Weights of a small transformer language model.
Training: 126M tokens, 3837 steps.
Each number is 500 + 50 x the weight over the matrix's rms, rounded and kept within 0 to 999. Layers, rows and columns count from 0. Numbers have three digits each.

# down: layer 10 MLP down (transposed), 384x96, rms 0.207, rows 240-271, columns 0-95
# up: layer 10 MLP up, 384x96, rms 0.213, rows 241-272, columns 0-95
down240:542479500526487503512561487491477491568528522484472484529565489472472458435517480620530491485512575451543494545498507552513507555511451533424567486524489520493463477519502474445569606555671433558473506504476457506487543481451512549486529474478494570433471525485473536509461426502510513525
up241:574469452489525524490473547536537491537552636537545547532513558538491524422532474520595436511495514516585516412531634611431485446449479536534526506549404542458430567557407468457475626606514526529480575584526516419490443564492507460546463554481447371472481473465487426469434418554492495469
down241:493464524536465489490501607528448497505519597480528501440539603658530479540503515478570507547408435518408544422472352457420452493499571491569536556591501580592558545517464366485478466415465542561665453481407459521603508471522553504449502499467521532549592511498553471503621576523602404503
up242:542526457462453559494570550552509474413463578512485442515501536516492464506485562550420495508623490514415445508469537469527496544515449561487535483469506471500518525554531483467467523509543533506523516478517434509482472490466493487544513625533526528568528510565476428475512501499475506445
down242:491486506505492499468472468516470427520487451530495518475523524456503481494435475437545511447420523471512477516565511527494460473473522469494455496445479469490516485478451512527493452520566508572479498498466573541477437530537543507468464451438511508476451498463545551473463497508512457518
up243:468493448547527461481494426500502493468491542469550540491502482484468525496472422467498488525472538564618575487561356570512475474499555459492533553501503488552511446474519526557563555532560511494528490549483436448531507436495436508479530424513439489495507414495551506557570474497488499573
down243:532493593563516447557472491500484438554475458509436483501512516486496524495480448439600485526491525478398494527556578497503559561468517521512459458478504472475512554428576504491506518447549499500579435476484546506481499514498509476498563491452493498443522497489465487476441506501528530431
up244:499637409595544515496512564539500469435537515522543481493461485542517532478481478500417453427547450492542449534531527496474479546568509530536437554572476368538529544479464467494476550521439522482489519538552634537539363594461537507432479517443449473456430486446375444479508532558476529473
down244:460425549457395511477461438510465532469459454495491477426532429514531491583539547488447482526470508466481552466477527460516522563586562454494511475445623530485556447487533472505480498508515540512441531462512496447493557524450484430560441536495571463451567529446485516557399517512510557531
up245:472565484536468437470530481502540421459487466471509543506538579502513515495606415530520526442512495567501492440525478522553436492562517517508468554464530426560588533521456624423468440477442489498490496504416506573504538507516523575480516475540552511558483572539441572541528483560475432645
down245:405484502460587561556459479482504539463489460535466504495420507534516448593551624506479456501476517411444478548486446446464517522546502500386452479542489492489443494518505483518419532500490443456539496506520543502547428491533496486468543476472563469481575488587582417523472520445499540457
up246:520549489507535398443572460541535529570514466470534479469405524501491487448472550466514550538501401492530567531494600516495471542459544478490459491494511524545564467502461475426576504602519500573469541383513550483502608594423407471549464492552496517476546503448440526556484421443497518501
down246:576545557435623472561500467505599449450504518477443574521525544428497594533541561513502513504619534502490573539498427612445447427476517459457465482482406558464535522538481545520628583496437464597513558502479599576495578522554466455529432504540462504471453560615474464416479500506560416468
up247:540470432575470494576506512492454577557497475520417421428474586440382615516440395501410542466463464474546598552523403544371552357446480447464438472479461580625558570509514454433608548461578560555513505529508453416555481548388521540464536541506596541632391559372419487567497584528533399560
down247:550567470564463540571554526578433509539476500447510561648544435482498512494534470509518474621486561467479590456514492600467495435427555429487512606502561472453459623396484522499425595504525498406475527516471378515427532529574533567462468497428603501556460435546397337479559464607504554510
up248:535551519546480513464460487575452446529489490619508457446569513516517531511497470388523577571513572485504522567502530479463403468523424438513590569430514507492485486483513522464456550491533525444507343575504432530485458537510571483481454596463574492493476447357547433464521576543440450564
down248:482441542421535444538513474548593477485485414442471560534487511505475493426503504552601549548547557477504469568486549531520464479468471349595517535550493440440521546495505417569484558573582418556565475571599547513478587452389545584552404491504514550526512405418484479606538447498472451535
up249:503470458468432511469461478510499525514523556429499532486580465556389495528521436503468525547515461517448496588637551436606389422509550550532511491451532505521525528491448512553517500525557402459526496499516407607426451367549529470531482567504536409485561452519466473486423408511537574540
down249:534570616489494468558455426458440537435460526639485563518516580529614487494440484487437539602566513565434598521540468525472556474526418519533485499525545448477580445499490466525471408547360467524447397464560537510560517536409456462441560509490522549566509547524527558534480515439547445529
up250:631523494454551620552524480425450455540560594390467520418594445590471595523496536570548503476547563424458573496508515389552410545592480537519573573494507511504464498555405505405498594487399560588507554557522498533373587519449451497515519416544464466515449503527393456500469531490567497452
down250:435579532582494396577549477521491534453546438494392544598544422518604426399487545503407505687503618463462518442447512411562449547393553488525503522521572544402609414542463494515593497401555471486403488487603458488389606416464514435492534544459484423565475548482478472479518539522490474450
up251:523481486436547540612517492514487518544547543519457518539521567377482542449503528492568429466466465490436479548468349490476458558576570491462475571516460529474531482379438468478469525506479460574476581561545530468532564529581427535435511464537466479507536479588492505557474475602551481495
down251:468466442457571513460641522514453573542433526431449479465499471535500519501505491596477575412505482502556510548483508563508550521572494500517410432446534490549435487473608596446573582465419449527593534481504437501492545545519492475537449460501521446546512491546543491552490581534561476509
up252:484500512442542553501513462473468490524477562483432535449487516553487436556563533545453476388603485542464530486512422445441494473461470490501520556538556486493495485525523447523545535530494519462461465604492443500504548474483470472450551512553488444460471483434565514493518509517437460514
down252:480438476557502428506470537466450479518450496478523461493506500523525520464511503454537474454455524461457505443592562532482405445460501515511442512501501431511506517509486514547466453456623554542485503470458518523472475508532479495488416443489506466494475469491462518485469485509522455472
up253:568548508457566476567626508505578463424492521517533431449490523517463542481574464454489400468578507453505530484474450444434522595621516535584596514589542527515480556494420539432580609447465473482533447456559556474552443509511430520504511447476481549534514560481418522540647482413513539431
down253:451485534475477517451458502461492527449501564459475573489445555493421491525490487441423494528554431548503546460474414468527489484502480456505562532534465448501466469514499480493459481509298508538472519495465532492516544506475548536519496534542508490470550550464454440506492536442446523461
up254:606460521479563630553508579473392524495585501498497529450435567537488466522486517418549546453481463458555547529457472458490433463489479407506500516429537531508392413518534387373556593521543527468454438508457471410549505554552504548481498565495508449487470490499468502474557488484474480486
down254:602477571492565608490418566533395538478443550447524392445461510444532438521508525537548597600491460443564571540509603510504505438526526505514484514453497540517514479475522452414516576453593456483519521471542488438476560488527486456564504560496407426432476365514635510435597518489538541456
up255:515495473485461511427510593479489525431484482503537480508496492543542600517501482450555498476535459502502480542435487470488523486599494520534497576526396475531565488511439492476475529487573506545494512435461472468493476466493542450532465451481536514491554524589528478540500520498436565524
down255:504553498449464473544493400481492440566518553428527472452551483472483429414460535542470550559499494483528497485509513552480500516446499439515534459472556536493468476490535530478564436555438503523477488516462550527474484516495470519504488609500469456527473472449515539491450470487452466528
up256:470551519457381565466500520484496469490533493474562429494422518548559522595508398559453513520508448550507451436524588504586511370565522520447519599443511458575501484389563547461461528531539457529482573590498473495542451538429412469580402499481509501455419540514491457540519442493501514544
down256:510546536516531437508500496509478450509507509547473511472457573507415422554525553533558493550548534429525505527493474504510537585479488532483424534508533529545590535475529397476519432438523496586548549393549528392426518435428404528498539519551457441514447415457573562502544480529443537530
up257:497535480470508531542517443452590500439535499522593496553530519467484570450481411514559453499538533462533513442530458483488488443519473461512477568479608506508443497517491448532439487479544529462460514457484507546558506492501574453501417477524512522552492513567469432497522514495467479598
down257:521457541534542454503465478478459501573454489509513490448515508537552465525477502474547531451514565508469485519563550534493462430472528514456471479481471465456511512539455516552525444518639538525498491518456485515453473463540498527490512508532515458478465483473515521447486510535483485487
up258:542546477530503453538480457497506370489356462612606574462536496556491463512484462454562467521482499401391464440549529464511432560393426581419505561576426564539446418495465522563443542585586401562531401579541453465426526476416474487494508513393497529478569402480472474565470542477473498558
down258:555512410552608467419471432599524535495492511449489416542579445576447517406552428401502444451519525533544516509537604435440534603533541451493463564480466532537373484544514525498497631446470467365589557522571556493403543430604495641600499502385495467448501420425392454484552479563348558432
up259:501542491546632570480477460523514455557540483504487440430569463613479557530555518512435567517505511433462479450382518493517368533477570465577537472485474468363481602647503426426466637526441581461536478510525479515488407517454523489582470518560524516508449431597465459551526555482563441528
down259:496518502525395446444567613437572525507521495528506536597455459502559435462379498549454478532493543477413496502478466491516452430565577542561529465441477546522514485494500481562560625461570475614493465495556546494492572556450487452482512549440446436509487490445526489485541511485544410530
up260:499505427537511520410525384522544506623515562482458519533445532432478488494516451372541493581508443563635591482507501511523505512552511479529471425484502553507535552460475471497512521548579440547474490503437457399510522518467405434527489501533467498523482554491551522579594502580494556553
down260:568510562470527540549540448391506504503471494445479467585483488498584444458500454493504457501460513464436562531427458521458488532536510585571465571472577542376498534522444499470497454547547400516514537455454487569576487542484497493495525506474556553525506469515489516467538485529559426468
up261:521551451544449616549437381547493457522495498507517532570589484437446460516617527481490578464467547513467514519473437541516457453498521447534498536562593490515485537507502513539482502579554377499496557541478464453500471493439569553527404439406531472595461441463451517453392411456565536454
down261:495372524517461573503583603541439494492368538519512505566545462580472545552447439430490495517462471517512594493521498573613503458606481594443520477631501498459409532498533530531394541573495472472513584481505510505470540463540458491474439478551531462501522482524505479542556394452469476483
up262:466484445559547416496458559461488506507555422544539497470531466454510511493434503401496490494564472512535518483485442548494491537581515470643489605491505493554563560480524482476519506496499455553411488491526443512528518471461458493553428496509530519414524432528472503513498476433557505504
down262:454413444469470571467437500528516489435467506455485523523583546501527511520554398451491536583433541518542482501502513372512478427472460544401439451472516534421497454531490512492550513425498467528514497554426474550467446457561499407508518554455470514488489515577520539517476488392470499445
up263:560565514468536559501510478496546526469494523504427562490496498454480612548524597508457537473490459501477497550474487443505441525493519483472486470482480511479456413477481515480485494553441453498536446590508523446552458549521516445528523416362432483532512521488470558516472543594506544557
down263:513476486542465461473447517506556521564514580444548604563470567385511526477498496483553490545502502528483540539425491557491544514516442401462518474500460478472518533466488525500440506461547499534454544544491508453481545474600540407545492510481547512533509547540508525523411449524472472486
up264:546471484570515427517430400511494387562586454512461654549548483522568518446512509586446514559515369434463566482478551535576475550485538437548629437495546420453511565644369483412557531463597444593553541524400432502441618391463439484458363494437370518508521582462467495502567504519523472521
down264:461517519527518469438579576539583529499499454586528512564428603435528537341510560598434448532497467491484422600479599498571491451384474394570536498419434457352510438440490567478439485490512566452385518616648424488413501473525373527407519462435389426461484454550569513507528465431563516462
up265:527570552590512428472413450417493474484458549454475569481543482550564507529538524543484483571541399533494490549504571470509429483587506480535513576478510505440521508488468521456390487510447558486591494521480490476594516524483420487500485431431546535542556494560487524523459514522477588460
down265:475463516484505482456542516503534514540481500525477514481560498451452409492429550485520393395435477422476579477401475466524500488503539463465570459508532504465501494511478545491514450516541404492514538465443426487475524465531493505565499501529540473580564564471578474442466559509413501475
up266:555561569509560515499505483520449528615477489557577424511499497480530441516545454480481558532555536494462541495472512494487523461476627583458525510479397460530529540398527503451497587625426581561490406462509472523534526512444493534488555487524440541423431540518495457483506534483428529563
down266:426392493546380467425584561465513454446498476440423447593574477514472492537511465467500499459528501496491457507455466543533517559486477444536465475571492504506531454541452518495523432584501500493462605468432496535499529454503492511435464529554466522461576486530586570480554483460473405609
up267:498434480491618473478497423470519451524530594513495486485554484484443456506508509531543513495573414506592580461511548588524554584408514507440604456437474527448455455434498538497516664566532486655492442450480535544469526487486489441532529479441530447552425514512458561518441397487454510449
down267:359427499540490585480547456430570460514513516500571396405456505439459496523388538438540435573429522447549493588468496382475493468453448417427522597391500611547483596459547528511416452439552577451473465528511456444488483460476487427615524512519584515565450505413404530603534495492410455425
up268:490491398515560519511418504539474521608587480502502500459532492488556399536529521481522379491495470472512466484482535597514457502536566556485463586588513407480425549329453554412465482598590383499393491518508467518392514534514414545501488441510451599532448418537481555498524455564482500517
down268:382584412517496516441447471400506504424480486454459515463442446543483423468384485511502464455583456620567402532618492539454466490436486474509646511496447499440391550464534506557479475476418444396478538480415518451509566524562543332539514482465443536449518520497461501467509506572539593536
up269:552370492523535504525564563506467478547581473573446502470459579436493527534603477468567493399494489506461452499495520481521474496518568466570519531545480448496480509509608372486459512569512467604506441516575466558470535415476427560398615512502489554448513506517487481619506526574537571383
down269:392403562403554539451509485484472619468485483489407413427520442480593536474577402448394548461486569533422432465419604503499534405488476549510434489455478410424442450513514505520512540434439324562468518646517555428554383414524496464483503459495573493554456593587495458597534461479503482614
up270:448564439593476441577508508538611418583496436576533571439465507509433487441427531458499543414535442493529531499502520509648445428460637446578474331496495508500494541423548463529549589496535525534462511522529608400594579508482478397469512384560404470528455499413534506597531472613443537508
down270:455509473492530530602596455477584576470477553609413474426613602441459478514531471464447466526462461519554517447590496521603594531376539415562420421443471406461453605475594635458571491523611497554486489559618436550349445570439458441616322521413491476462549509545493499520575478613502491572
up271:491481576570449514398460499491510510491530468518473476404432530546447565460545459506533483522535545523537495507476539520504493516492457498530462473506551361534499493486529424562566472515503563544455524487549483516579492527493439545462560488485537535542593514539488569500471537523487496433
down271:458413490463461521515572491494489497497487524459456471528540516564484421467459551568440550473496525569547548533493523490516494445527570435466525473480466539475417403483528554460442532498478455475480503454478453518436563417473497545526474438550490513623478485471483494523502539417536532558
up272:522496490526494538456553452538452454564556476483407499628450439537419412441447469531492523508477501570569478432465543502545497525603530546477545374426603548443510483525527499445475507495500561495389497479500433409416525504604444365555526464504478520473583518457470566485487531568382523601